config = dict(
    n_layer=13,
    d_model=320,
    n_head=10,
    n_kv_head=10,
    head_dim=32,
    d_mlp=1280,
    vocab_size=4096,
    activation='gelu',
    norm='layernorm',
    norm_place='pre',
    norm_eps=1e-06,
    positions='learned',
    qk_norm=False,
    attn_scale=0.177,
    bias='none',
    tie_embeddings=True,
    parallel_block=False,
    init='uniform',
    init_std_qkv=0.0211,
    init_std_o=0.0,
    init_std_up=0.0211,
    init_std_down=0.0,
    optimizer='adam_atan2',
    lr=0.000772,
    beta1=0.95,
    beta2=0.98,
    weight_decay=0.17,
    lr_head=0.00914,
    grad_clip=0.5,
    warmup_steps=302,
    schedule='wsd',
    decay_fraction=0.736,
    decay_shape='linear',
    final_lr_fraction=0.1,
    batch_tokens=65536,
    seq_len=1024,
    doc_mask=False,
    train_tokens=486000000,
    steps=7416,
    dataset='wikipedia_en',
)
Each number is 128 + 32 x the weight over the matrix's rms, rounded and kept within 0 to 255. Layers, rows and columns count from 0. Numbers have three digits each.

# up: layer 5 MLP up, 1280x320, rms 0.0315, rows 412-493, columns 160-239
# down: layer 5 MLP down (transposed), 1280x320, rms 0.0104, rows 412-492, columns 160-239
up412:179069069187197110165226107142199075154094051228009225131045190076191125049000157184000193109059222090128122131077227153206015148246255087150002255088132151014087218146180166130087077027000176041055124175068077212143231097133164073102119175
down412:185048153127130097094179087204184168166167154137133143107096181086128230094177097131199142078107207125092089034082052169205111157200096142152074120106141128039087186115202110156084052025132148109120124127126107143106160170156181073176135144
up413:138163100134135140142123119132136132138113142144134131126122138126155122138120121147155131141141141098122120129125127151118145102132173127117127129147145093116139142127108131158155145123139116127076153153133144128146121116100135114119126126
down413:115108125126135146122110119132131130139146142120142106115123126126125153119142137121114132140125121112150149121132114135134115127126126132130147136129108106135131114108135109121120102131139125132134125114158129126134125135111113138158149143
up414:130089151126136109126157129120160125127156129088126150130146158128090132111130138138123105126123156103135124120121124125132125107122116127118119117159100125117183126124149114106136140202104134125143130140115136132138138108151124116132115130
down414:126127116134127135130114146126125152128122138142129137120116129132136137125110118111125146140138136125107129137129119123128122119127121134126132105114136139138108142120135137114113137118122128137131144118132139143105130146123139146143130129
up415:120114094106135113119114105133130133124104136169132124119130161125136117124123163130121129151155156148130129131138145147133118117138140124142124125134153112134133132135129145125120138134097109122094122106148114129124132119061135141135140125
down415:133116120139143153139123108143136114142141106112110125118115108135135155126151129124141111120100105113140135123109114136134138124117116144141136104134124131102135118121137119117140137138128148135108127161121129137132127137131117114156108103
up416:124121152154131156125125136131126127109144139130118116127150122130132126142126130122127096108119153121128133136116136112129107125143138134111131129131148122113102122122119128106139112122107124128078146137094099125147149125134132128129122128
down416:119111117123117120110133130128113141122117135126123138150131133107140145130112122111131151140133133128136099130129136141127127125140128122120124130148127115143126148144143122141136138129134140139155120130145132131110134131119139119110152134
up417:134139134150142116141142119130114117109143136120132145138140174127151125143123118113125134134125085133129130117122148144129125147144137130101114119100106114127149122126124136138120109129110118131140124152109154120121138101092129130131129133
down417:118113134109129122115121134119135143126132125147126131122125121127130151128130134111096124132129120140118119132136117112120133134127083136131132132125133117122123133127109121130121124128135099125139127132142123131116123149124126129139157122
up418:131154119140122126127101111127135123119126142122128136151117127125148130126134115108158141123130105107132123130130151167129116120144124128109127109127132104129115129128106147128111147107121102122105097133120132129123160121142126127117108134
down418:127112142121140133125143140134123148125119128142126119139148141120127119130134122111106130134131129126141114126131112124110142131117124121126125144133119100125127142144128105118108124128130116139131112130138131130111129133110131134128153124
up419:146102085029149061209084103125216126121185049084197243116166225045106122151059117152170098033156128194080062054184068202227078152098230076186002255187198214074003154069237135091109169190129218219054140053220189167060160056165089088084000000
down419:078250255084110126158147141157171192089089147163142219092182133101169094132208071029237150158107096130133171157072037137089025189106000160166209040100161095139111082248000139178140073147250147240033206067087255129189161128113104093154106227
up420:138125155105129144125151092125148125151140154116123118121137125133151139147121158135117175106111141131127140129122133129130128123116129130160138127117106107136136123122154136113130109132100135129140126138134166134116109111155128128123147134
down420:133121116123123126131122145126113139128117118126127122132123127121116110137109126110157132128132134134123104131138111121122124147107124119138126125133125140135124126126118121122133126123137121119137131129122120134119132140123123122142123139
up421:134108074105138105125133136139095128139100116139122137100116128128119125123124104156120162173135150166143112128092144121149104091125123114144123138103147122137131136159111120129109137083132109130133115088152143121128117136147132165128119130
down421:140121151121113140137120147124130090123125125111128120128134122140147104136149145119152102111073117111094153127124105129106161149101110131141137129119133139112110108103151135135138112139132138126097130178082126130141111117130129096162111102
up422:143118118087129127127122117141097122141152133130149141152119120129131126137115101151121126136129178114131116131113148147143128136142129126113120141107117116132108134107096112088112128126128146135110172116130140128107151128120124135132147113
down422:099130130143115130131107140140130105139113125119123109115135115115140131123159158120116118127118131140117139124118138140135136121112114137148136111132142139116130138119130141143141129140144112094093123128112133120139118112146131136132100129
up423:120116150114126160127163154135151126146143118076136151158133090128141130147128123128114134099106149108132134125118141093131139153116125138139116140138133158109076127146173106149125146093137132128136146156159175144108112124147132120132118126
down423:128138119147126125131112137121107155118129142137140118126117138105124140149151126138107135108154122135122115121139131119124116121140121103104148116121128117138145133126120135139125123137137120119171147094136132107123151134119117123097143153
up424:126101136126112141125130150115110130120102128097108123127110109132110146142139140071151147105099070157129142135129125105120136133111119135140142112178173147124188127173165131135139118135136122134180091161103142139104128124094117126107115129
down424:142128136110128107113153125117111145127131122140141127133134152127131103121087113144157138143131138124130090127144123116125125151124126100129109114140126114119129122140129119118112143105089138139143117108143130114107138136103112132131159138
up425:000093050122103225077199056188106134000190000058118204206079128099094014130000109046092131108010176079121255000103078190157000137237165000247000245074181053114210245089141159165025070104086073149000182062161173255102082096195113000000105055
down425:000146103101022191159169252140249084140125083071255221255094163103067100122162098151148058142035058072073138106137091015063210087157087166054000193119163200244058104038205054061113173119121209000165096000140069205139132255150130255134100077
up426:130147104136128135148125091138088124113138130144116130125134129131149128144126099125113115150131135111134130121117120143126115120124151131134124124150142106128102137086156112126136096078107135130114165138099121129139099095175121123124141126
down426:122108129133127117113118129114126130140121120122129131134135127119117132120137134122124141118141118126112125103142134127122132128136112117125135145126119137129138122114125129130127133129125108138145114124143146116135136134120136123129110144
up427:118141096148121123145109156136098132144125117126107109151117133127134123155145115095104127140125126103124133128130136150129080124139128130125119130117116117139144120110169142131116106156105123129164104102120082132109107165128133123127123122
down427:136112144130140131126140125129126135124137120140133144120124116140120148108113143125141130130136149119142115135133124142136118127135141128125126171116119144113130135148119109142124133129129119124133123142138141147119125119147130135101128144
up428:123154061110143148125132159144119133125116104137140104139119168127113137095135119151123123127151165115136111123142167164144112106140110117134101109150121090112151124134112131106110089160110106125144138113169149151111146121087131100116153136
down428:105114155154149121151107117119150130106130167128093127125116115101120088118157132114153143107092101111142153104104155154107161106095152142127179139137109135134147155150177127168129142144136120113129110169110152156129141133184150136139126094
up429:122122138124147130125131148132107131147152138138123141135134139135123122134126120146122119105126131141129133123149136118138122114131117131140125140135102166129102122134123137119108155124144114125127120124159131123122117141129128141135133126
down429:125141121128120115131108148139129125126112122128114128138142141129148144143158141121137135129136132132130123111117119134138152121135107119128122120138142141152140147137140116125139125147131132124118134142118143127124124118132128102119126124
up430:129138145133129104127118096121113129116161120112127145112143120126139124136128139161152080141132156078135130119149116129128108100125121123112129134117172119118139123114126127090150162111133127130112108106137163139136132139143131117130135134
down430:122151109127120129123121137125109151123096154144141119132120129131128134122143127108121128118135124137119128120127153129134112126146151139131128125119128140168123144118129139141119118128115131142151132113109129116116124125135144145110118133
up431:124138122140117131115149127129107130164122134176138118128121164129138129098127159121115123160127130139117133128141131123128116135135119126109129128142132090124092131121136126129118154102123116128151126116137115136143121142137135132129141129
down431:141141129128136126137117135129108135125125124099135118134132133133129131132125134144145133129127125111136126126116123136116134132128136129131120111121104131139128124145147111139124131127122142128133124148115145127132132111132130117125121119
up432:109134166143194107242082150176130224199128145130055091127204053064164131156134055148063116203188170113045072111103116142201188164096091151130202093129086015130103013203086122111167106155085109192066116102136162040080041129143193021123122176
down432:255155164093091105008204220069079026215066131156125154232129141255089223151131125108095255132000112213195063164063137156117114116145123011162039196255213115226174255140144176124103137053082080000164132137050172039141182103255089255142123130
up433:134101153168202048156182106116175022135101136153112095084123098135117060073121139190116114130157139114092105126145087176135092145093163168161022124088098103035099117175156153077147121092102208141149128119107123110044114035084114050118139151
down433:135142118091052163145035098088065195140205194050178064137067096177100092179150132138082154167123076030143167223136138117121162092133177196162211000204067179116095084100148169255080131139036083180120115095158097106136184143199244143153145181
up434:126172119102136144123133120136128124148148135137150135137135111129108126103120147159113096113132137092137125117150129094134137121127110126118111116154134146105119129131106094121125156140123118128135127153139177136144123116119124118136155131
down434:104127097142152126129120120133145160125112120135127109123099128117126159120143114124108135123142127140124126114117136119142122123122128133116144101123124119142153141123125147127115139146138131136149146102137147122118144114126144127109120118
up435:132131126113136133126148141133142128137141127107127137125130126129118133101126118137128121129108165112143125126134140108135135116114117123169105127139149106119095123092186116120126137151124124131122165116125175117133116113157125118131137132
down435:109131128125119131135113131124090148104100131118141108121113121124120136120113128123132132133153127137124101120134124132122116149135139128116139152127119147133129135129120122148137136118150134114156130118137138132111133131117147122107119128
up436:125162130163129140130156138134109131142128121108130116099137134135116127080132121141155103144124104086121121128117117116116126129125144127151132128094141123137146126115155114118135126123142113124104094135136117129122131150167129129133126121
down436:116118143125127136140130122132134113111132134133134136137130139132127134147137114128131141134129146132147140134135149144129129126140130121125118130126128121123107123115141144154124123134120135125117128123123118120131121111146140125117143149
up437:200225003071203233255225164175178081186085082249116255084154255184080255194000049114052142234000181255225000000055137093113175096042054036105015255159090091106118128162000137080077131000074072000127070009138165003045187054098071068130172163
down437:255021000228193000091182000109165146153019093120112055000100099072088067076113255247094000149132096190065132255134109163066142149121081255127255000076162223225058255131137164095041114157123124238127193255121051046078158000055246000108103200
up438:156119129118171149150154126129103124145151126132117127101145133130113123093115103119151137117129149119122130120110152130136151104146142122153119139149118087137134106152128153122115161108102119122121155161152137124110186122098150123133144114
down438:066120134121085133119116132129129112126114130119145127137094109115115143144198159145131122120128145120133123139130105151126127141113162106094146170143131109121136178087139113174139098147111126093157136113082091118130129129138109139144140137
up439:148148106123122120125142165113136127138124139142131113112144108126100127095125168092120153154139097147131115144129122146127108107149101116121137113088102123143130132162134147088114107159142097127135148116099152112143132104166123130122125134
down439:134119150133141147136130125137138105136123109132124137134143105132135112128106136128156105141111142102128147128115101136132150133104144169138116165120138136111102098104122146130139134103116132122086126163119109145129114161134148147157124091
up440:115125144122139139123141104129127130127165122124108131141137087135126128125129120141141126119127130112117119141128138147119160108127134130143130135128126138115111128140157135117130162167119121122101151138137132124128134128161122120132134131
down440:116131134139122131135108149128136150119092135150124144138124144123127144147158117125128150135142137134139124111134133144147137125114118127115116135126141131170137138144141117130128139122130128132135120117135135137115132117127156123106135119
up441:119141143142130126121165096140147123094165108139133122159134132123149126186136139165132096143124159110126127110099143149138133125101127126117121131114127162124092120124142118113156097127138144123121121148120162138142159130170129125140139139
down441:111140097142127121149110124119102148120085127133128111129095136124105141147145115136116150127125113126130145141125142118116141131129121129103125125110146112165136167140133144177132122140126129116155114123127130125123150111112147118110140123
up442:128127102098142116122129112124135121134118119097136137130135184130113133124139145129123139134141119125133123123135134118134166141133121122132120135124105166139156128154156106101116100145111130131192152117146100107111111130125134135139118128
down442:131118128116128124134129133145132119136140125124113122119114125121138095113129143123122123132115131132101132130115131127120123155135126145139126110130144126107122127122116133112121122132113124118106136129101132131145118127147116136155120120
up443:132081127136137121124136139130166121137151136125123135110160095130139129108117173142113105110105088132139125141094126138136104105146157124141127115156130097107093135118119102113132152121109126137137129152113142131168137101116114105132131119
down443:094149142116114126113134159149094169119114153123147105125103121112105159121103103130105165133165143133124093116145125120125129119134128126105122142139131136186140159136135122140126112120142127121160131094158119115096157137135168166103161150
up444:122109142126116152120153133134131134101122136129131121123121161130093127142133134117130096135140145120123127141157122140115113151125123125158139129115137149132134125127121142141130126155154149124115103128145104122107140126118130133122140134
down444:132105121134121126149129124127133107132138115126121138136139107147136114114128117140145126126112140125124132114129130143134137119132137123136112137135130137108125116140126128125141138137135142125092132158120132143126142121121129127146114118
up445:133129118121121158123141156123129132106114149153137109132139118128138128120128120114137131129122100119134136126147133147120138119123132127129144121154147161140147133125122155143136145161111131126129116117125135131142105123120128132118118138
down445:153134119125134125140134125135146123125145121129127124140122122124129118136128120128143136124121135129150121142127125126118124130119142136134133123113121112118113116123133128124114132112132146127115126140129124124133122134122129124131132121
up446:255166174170141220078197106181167255065097034085052091141149072222151005185162160000078095255051098138240046092092229174121154038128071236171177121125098140199151255179076139118244118108046107000101099101100145240207069119142198132219170255
down446:255103225225103073061220162122152180031056204141088131158086164255152000160206115207003160242181056227255184098231152090000076078087091138158255134139157114235000178255000072010155206000062076210106255255111223067230217000047054111170105064
up447:136105099106120125143138134133117127116114132136135122115103110133108133123122135153134105126127135113129132126105129078129136127129151130142119122158119100121128135135115099174143112083149128130121088173111109127129118134137126125119120135
down447:116114147119135125121137125127109138128126134136137103122135137114111130131128121127110119124129108120130128127142122113125126128119130103112147135127118121142154132118140123139119135139127113125141121110139129118142124134123121133134156134
up448:092132037193064159000157028126055032000174013097101255152150129000184034146036151073127150096065071000010255000052145135160000091207234000255000181134241066153105078060202098017000135199100099208073179127163103184122239094191008100000143000
down448:000229097160062150181086255132121066166148093103255225250255184216248255103196129080094220185000030187039081029162087038214000143051030067251011177255135006255015184143224183066135253092127067145209137000004179041188160161099037243043147105
up449:115130119134117154125137109143121125083125119137137108109135142123131136139136100118106089125127084111130140125111114116125159147139126133134137126138131120120115119137165101132133123139101151124150122138128111144118117141184124123133130115
down449:133122120124118120118139127124124130126149148135124139127103134119116140118133119127129154117129139137131120123129151124117113117147122100115119113128133118139138154144131123143133125128141121134154113116131122127116138131140125136110152156
up450:137102161091141149137147100113140123142126144142113125132140086138135137112122104114122150098103180149108132129106126102122161094119123136152139142142120087121120124144170128147143100150102130124124118150133147128135087103135129117124111129
down450:105130141127130117109119149134097129110134123124150139132116162102125144150125128122136138138158137136142110132155108128124128138129113104115127121139140113166126134119117143124124115122143120122152120117147116106134146143114127140122162146
up451:128194121152112118120124100132138130107120136147129124129121161125139134143123095147155133134150103104126126140138140177118140129129141130099134115108146138125106133134095150112134098107112140120139132134130152125141121101134112114122144137
down451:120126141115119119132135124118127133135113129128120125123134136125111117131138125142113131130109116131126139113130125107129137124120136134135119145135123134136144118127134114140141119121118125137129112121122124139132136145134131134141121116
up452:116096146182127144136138103128122124124144127129129131140132125130154135111126164139128128107118125111116126122132146136126147125140145126142135119127127097110127122137134124130142173106128148123104131143098165148122122120137133117128121141
down452:119134132123133128120116136118121168112110144129126133141120139111124136146123099118135144119158124121152100126147130105127122119116113134113125117124130121163147138145139112131107142117132135135154123118139115123122132112114142113109173122
up453:127137132132124124131132142136120123116119135130120126141125127129154125110123141122120159143126127129117120130142116129122099131141120134111118116147124160110128133115131150170120156143116129119135119101126094126106136154118123125123113127
down453:140126115143127120136128130125130125132135115131143132119138128127126133129097130140142125141130138136139143131141111114136127125123137115121120129112116131126122118124132114119120139122136115133127144139129138132142127123124131127133130111
up454:161108026085255133179255129142190060255051088219070190118082255032097146130000132206000148151079207106135152124001245148255033144197255112227032255106112227000068153129116175096054023002000115061083096174019062127159208158136217056047064172
down454:189094174156174066069170016136171208180136242148138130097099191103161203114180048149175128078017175122104119133122012115204113064146096111146130134101108208052118198065145146168037054056122088105121100152127115111102207154127194116113158167
up455:124129131151128118120114139131148127120121131128127137125131111130091124121132112146130105139133142130129123133142134158136123107122124126146115133117131139126118130121108122143124115137139132126126116126135087121121121142140131133129126145
down455:138138128140120143140146129127130132138133113142125124121136116119133121124125120127122132140123120134126139129134131125135132118121147122130132142120129139126128133117123140129134137136125126134116140143099122133131128128117129136156115126
up456:133162148184157135119135101151132108138136115136131114118148164128122117130126192136145137152110134090124128108116122083128135122124128125114121145115115082117123126117125092100161110133123139141103169141098105108143212149120143134128119113
down456:095119109107122127144122138114121123138148121099137121112097136104155163139187106146127146125125106126136127131144127134128116111107114128114137114108144114143133163144116141156131114145108148120153107120150128154113116105105139100116171126
up457:126127160125141162127155108125133124148149133150118127130166124131136131091137132146114059108104067145120144123129140126124125125144146136131129121164133145103086115121161110142122149079146106125125112164082114153157121117107127119131117136
down457:098138112117121114109139142124111160106130142121132128134103148098105166146109103131108162127162136131134098136142131121106135121148116110094135125136129107180137168149117122130124102120124137141175123101154128105103142129104144122098192147
up458:091136157102153111194114165080092115148088204083232176124255074171142180128112098153156122115122101140049086133122055199145087135000172135166100179150107104186087167152116144116175181100116058142140108043139131028053106030103095094147074084
down458:192188213163140000090057096134168218145067184174140113006108129117155000102140156121209206055158158120152180166071018150048093248136088222168255067106206026113062082090020119185074152102162165192143147213077127061129222138123125062118135139
up459:121133157141127138121129079141131122134154116116135138131144154125164129118130126109111138118139112145131136126100137118135126146123153137091128125075120162126081120136144124115134127069108150123101167123120114124136165132132127125142126133
down459:109124123120121128129109122127131142143122134130124141136136147127133137146122115124113142131140139110131135110138136124124148124151115129115112125127141109125121153136131136145152127135118135130138131133142127133124145135119142124117134153
up460:182067113118187060255016127077091202255070238203183000069255222134070213169076221158075147181172219192076000167035231211158158063076049252003080196163154228056182209179110062133248133109086255070126070040070033000013075094086255000114145247
down460:000239167165102133000216157158132000046145144087240186120128223155231034171188000138151210000000054228124255093173052016255125138061158000255226100186166068182125153033150255116000152159180029255178255172073124179242160000120000255035114022
up461:135177166116144126122136154138140128147101125082151143133130100124087127148140118144134168141140112120124126123129127119125123143141130125118117132133122113138159124135112124112129149139127159128112097105154144133113113142120129125124113124
down461:127129109126121133154140128139132135141149137130125102110136136143126116115120129122127112127132132133136160134122142133123134116126138141145134132113136132123131128106124137132120119150131114120109137130118117139135113122125122131145130136
up462:134125123140127143121152141127131130141135137160143130112125157135148130119111122150120104144137121119130128115145134128140165088113120126146127128133114105127103120117123121161136122119142145131145162108128108131120123140114137138132140123
down462:119126127136140120141092136143139107113124131122116114117116120130158114142165132148145124126128124128126133104120145149127124124137130122111140102144131141132132139119156139135120133139111148107118133136129135137138129120151117119125110121
up463:128149117103128139128134122132129136120130123130134122129115165127151122105130126163137100121141177100115121125126126125125114125115140127117131142136115153124106130134150128154119183161113148123139131123144160129136122133113121126134146133
down463:128128110145128130143122127121135116132125121127120113119124114142135149141145135133117126130108125144116136114123140145149131119115125122133116119137112130149153116112139131145146127141148114131124138129122123132133126125122146128136108114
up464:130128130129115151121158161119141134123137141120142129126118149133140130159109114119099106110121147111121126133131131087130147132118106130131117132125131084108119127149121099098143121123120113130112168127123145132132126140114129126118115136
down464:111137129137132111120094149132110131120120136125139112114128136105136126141153147125162131132140143126144116122127129130139120119131123130111126116138144129154121135116142142149134129125117126113142133124132148119110141136143122127106141122
up465:124121129080131127122123154126125122141126133129128143135114127129145136141132148128127096114122106118132138124133137109132139147147117133122118114119122156126140126124153137144106111108135106124128083155160153142102137134091130132126141121
down465:124123137123140119112122142149114128137118144118121109138127144118127113132154135129127125148144118148122114138125127122109132143125120115128130094135119121116155152134130107116119137121120119132129138109129136120138130137143113115131141122
up466:130115117111141122114130147126134125113121112116136127115153129130130131115132087129137112126120112118134133120117152110137137110115136128144134140115115103130154121137130116134134126124122117132154108125108091121140132124150130126130133132
down466:128129120129129133122131140128119138125134133134136123141111140113123124140132116108145142120128114138117123122122142133123145127140129140119126132132155115150118140114142144143131120139127131121135112134114120129128131139120123139127123139
up467:164082132120142134114088150115116221143134122137142171203083114114124030183112058135113125168148139109068072112058151125232115212241139122134134143152145116109121041152123131101110127097113143167106088104096153214046073111197175153047103104
down467:000231134006072118166154199149086070192250166116097089183068165130122235134129144055115106057117123115130207188126115242025129160064055050140085136131191181062042129128128172128107221190101101182094062172101159156149105151032154116145151180
up468:141066106151132110136128142121102132152125099116129143083140187127063125150111147124128119151147109134134121128097140170111135090155111116124130123126126129119100127134119157129129137149121132142157134120100116109151135062165117104137116116
down468:114109163145133115118159119141159140137129192116113107133105117137138084113150118133136108137131140111098152103122089133175140135119113159150112110165140114148099114108144152126132143119162156094105136120145128135136111153172140156131146099
up469:124183125109126158125138135132135127142162143149116122111125134133095129146106101136115086136134102106133129126166117126129126132137104127122121125133114120121099131141140120086121106118132096128142092120149121141122107125139124143125136129
down469:125123126141140123116097140127145122116104121105112138119142131127147150129154142143129139119121138124138137138119123126120147125110114125123144101129107134134134113125149144130130145129125128119111130146133139117129127119152133110129136119
up470:000171120161048181000255141121206015000199000000138255199000205237119000054110089000118131081027082117168255000056070135000089023214130000200032193083222051255082244205000076129055157092004000154195166239148176255193209182057000183000177000
down470:000188217103082207094160255036255000106144015000212255255170125221202255052195063185216175101000000163083255000060037093042000197146097000255000200153128186234084255041207194000079205255251162161144190089007028156235108015121000255000170000
up471:124149149114133130137133119138097128144148136133105135125125139133109124173124113151141142130122156110133122123113138131128140137126137129153125128125124113119115138134141137115133085102094119128112120136128133124126167111117124136121136131
down471:126132124126120124123120144118122121129103121137135122122145140131122144136139142137115123122126113138130136129129112119130134131111106131145125123123123133139137124122134131137132133138130121132120124129127133135132119131117125120139131108
up472:136136128121121103127142133132141122144141137149141125125127151129117122141107159154130126125133130114147125133133138110142112115126123120123119123104103138128097138118119123127098135093123113127169142124122183108119155104117127137131148133
down472:123138121129128140134111143134131128127106121137127120124115109125132124131140143131103118119127122122118129118113117121143138133104137152144142114121126145133141133125124114134144140134136135129121144148107124144130126141134138130148095112
up473:132112135135134115144132096136139124130138112128131122133137125122107126098130114116156113122121107123127139119104133129132087131133130134113122117134123125131100117102148146133118097081119139126151120127133117135117157125120130124137123116
down473:114114123112129127128129132130110140110128139133136120147123136126115133128120122118125142135150129132125108120149126131132140132148130117115123146125121129110119151148132113142130135135118128126155123117142126119112117134131135127103134148
up474:127087148108137119134123157137167126167134124112124123144140118126119129099131104130111156122139144158130131128144124141126133123115150129139129121091101104129126124131153120140138141124143124117086106137132149130124166126096126119121144124
down474:113122116129114134145131125123114132126131126128131126113135132134109140127109109133123139138120126114142139131130120130126121132134113141124138162126130140126129118131134130127138127121131130126130130115126114152117130113123135131139124131
up475:143147105138127145136136097128101127129122136142113113127117124128110121137112127162143160131141113117113119136114153125116124118150147124106125132156116110127107139131131140095140099120133160134110133139143163113137153104084128128120130116
down475:120128156125126129125111131123147125145118126132128116117136125115138142130145130121116149131113111133129134120134124111137132122103122133152137113139113116149152129123125127150132118128147116125105120137131120128139124133121136136155161122
up476:108133131143161094132124123113141112146121142154099137085124109125156141089116120147107097101087095100148140135122130080124160126114131106140155126141079071109179130099093173117133122102111108140108144119095168109123136118111152125131123093
down476:153140088101066154071143065163078161116107125149166073145124132060170104176233131127173161112202124082174040082134004154112101125099077112138085073087141130157116059124175084114109098215188198143101121127170087056183131110103092046139138184
up477:255168033235105117200000041255255105002107014053142197127152220000220070120000132159146056184080175186041077000131027240255085123111141093255000255073217162050031118132104113085085077126137255033000176063148057129120098120194255000076073146
down477:176105189173152116173132161142087072146132093212107056105176158145093226146196086122179111067136079156147147182163131155171255088163160134118255000125117006120108081114157150164116101051217134232190142064131093023094058060125183068167131141
up478:159130125128141128153150139126127099182153147164086145084129120126126118138142135179137154166121133109121123128102143143128142170134126131125117110161136072104099163151100164156164088088141120120116149135128094131102149067110147085105137099
down478:107148176109121114072122162130062142101202147122226119185177097150140167121149105154145117094165108135190171165218161092085093119091113191121196159120126178143130104112078049123075078141139092116171146041203132122110098184143092202248255193
up479:127152118139127123126119126131141129144108117109124136146125127126151124137140154132126163142130174141133122123092122141133107128117125121110136141101098110132146131151127119135121100128154133129090140101129167116128137155126133133134121126
down479:137145102129130142129126121117129114125134121113126130128134115126124106131124127131130108132120122125114125135128139131133100129139142132128123117131112116119116124132122121130116126129129140133134130135104117124130113104130126126124119130
up480:123134137148143149129121145117115124164153123112115112132131142131124128122128151149115142124126106111113128131143150144123123117137101128101129129124123103119131131108127123099131104126098130126101142119137132121142136148147127123129110132
down480:122130125143134129116113147124121133107103135122133137133125157110118127132110126111152149133141145131134114130127111121120133140115132125118131118126130111153124130141125125135103132117132116129157136127145135123123117125125146129105138126
up481:181143059154073173028242189121000032026141054173086255111139173000176076159023184042141126196026000022116254093131134094186000080136168000203033201091165093146099026195211082032000210255089000140127145151107155219131223137135000016000161021
down481:000227124103089172187201255139134019164253110111255236202255137106179255075170138089116181229000011190072163069136043026178049129083146108145000087226202000255155190044087132118137219136252032194217196000068213030188045255182000163166135077
up482:137140116124126119127124103129133123102133135153131133125124134129180130152121106133138127147115141119129126123129145117120130128144123130115130117116102102125126128149129116105130120137105130135116118143109116123109146126135124127123123126
down482:105109143108134113112124124122118140119111135137128137130125140120114120122106129120130129123133142130127125129138122124122135140118130116127128129123124114136130144125131132139125136114129127125131117117137127122142124127138133138118140126
up483:126141165154133124123101159120117124112128123104130142118129154125127125164125150101109117113135100114130126124138138129132109123121122121107123129116171126122112120128090128168134150106136111128124105088141155128119134122107130131127133130
down483:132137098134113136131114137131124129124115128115126117123127124126130127126144131118130112128133121137127116115112134128125121133135128147139111113136137143127125131126127135125125130133114136134123127143117130131112121128132124119130124112
up484:128109165132126139137124135119157128168158129134125131099140142130101129122116161151110111116126157122111128132114137127135143124139125124135132139149105068125099116114151124135116100112107160126138125130115133130143143108145128123141135116
down484:119122122129117139115116156131104138113128142115121125127112122130115140132125141108144133136153132141133106133133117133131130132139125137131127142159139145163124131135126131141135117131149112107131130138141117129108127129139137132134140147
up485:123145096171131125139103117130111125103136110136131132117121158120144126148143117120141124153129097124126128123160115100132093135133121134115127122138110158120146134130109149136116133127102135129124160147112095137124155158106125124128117119
down485:140113132129131121115143121107139121140150145107123122129136127135129126109131129135115135128125114133123129127131139128126126111120128117120127134125132117115119123155118118118119130118121125151136126119141146132112125115130121131113143128
up486:131144117118088160222062131238156160070022147039131159218134135101231076171075143095141095164076110088094085053122099168224078139052089188255039188125174118202090204147157059091167172171179077191099169078043064129146190043131100107130102133
down486:121147123131092148114072177157199151161194206143096092060219101161039205148086134061188165101158096113141185118160034182098133140203218137186255052003155151096123107111149138211118130074168151114155150067085053133144057212119126173139155062
up487:126151147134132129128113099131111120122121129172130107106122118128104132140119069108162118112124107128136126123111132111125138099150156131131130119130143127121126133107139123107134123137140135127138113142113165134112158136138120125115121123
down487:112109132112134128125131132124113138127142136136137118126125142123106142124115119127116141117115142126157117141143110126116135120106121118116137133119132110148134146135132123135125120107118112116133100116145121141129126134113125131114158131
up488:128143140085125136124145158123130132170150130136132134110128131132102128119112099127091124121140135103123133119130143123125140112124123128150117136123140095118129118136130124104126101130145094127134134117145130133120128119101132131130133129
down488:118134120149115123123096143132101131113117123123125130112127129123129160147174139125127133126125131130126130116115120122144132126137100137120151127142131144141122120121139147138150117141127116118137117118125125124109133137136111117124130122
up489:122082109154115125120143171128136128134092128106130126132126141130142126105133167120126135133127088151122122142136125125126131114142143124156142125103108141133154132153133134139131111146140123125079094135154129129129110119129134128135120131
down489:139121145124135145131135108130120124121123124130138143133129117141115117118136114143139126137125126117131125124126128130125114142143118135148125121122112117111125115128133111128115145133128131135117127130128112124142113130137133129132146124
up490:127169138157153138137139131129148120130141119119110127126128116128142121147124142121154115124118127100131123120133125121120137108137148120117122123137134119125133134120165148142125137115151124128106098115139145146119095092149130116127130113
down490:131126114130134136112121131114131143126111151137139133127130132120113152120125128122116128113151120152141132139129129121118114138135114145139129125108110124125131135124112122120106136120128111134145131122138125130148118142137137123114136136
up491:123123132153147140135128111130148128084137135140127114139127108128111126161142130125104111095130097140127131131166132117126126148141138133118124133103144155128109126128104142103131148118142160127112101140128142125136128118166129119123143125
down491:119119126131114124119139115125127127129130124131120130121125136116121143117107128131119132117137123134149131126119128131133137129133126133122140159147134123124137139126113116131138113135146125113122116121141141136142148135111134124124124135
up492:134102121126152111140122099122135118148154114126114128128135141125109130142121147129144111106129111131137127128109135147127128128143144125153118115148134145120101126099153152124110100125126128125110120127179075128123178102180126120129149116
down492:113117120121122127112124126120122154129116151139133141138119112129127137132108124114114123127151118141117114123136125122132125133132118140121141127127128140123147148138104131114121136115111121136162123116129125132125117136144142136119124127
up493:120118149146128116112111147131146129145113144123113135151115115125166119119132150129134133115145154116125130125115164155137102158140127129134122143160123133123133126127148146150122152147144122126146121112126164128125120131132142134131146141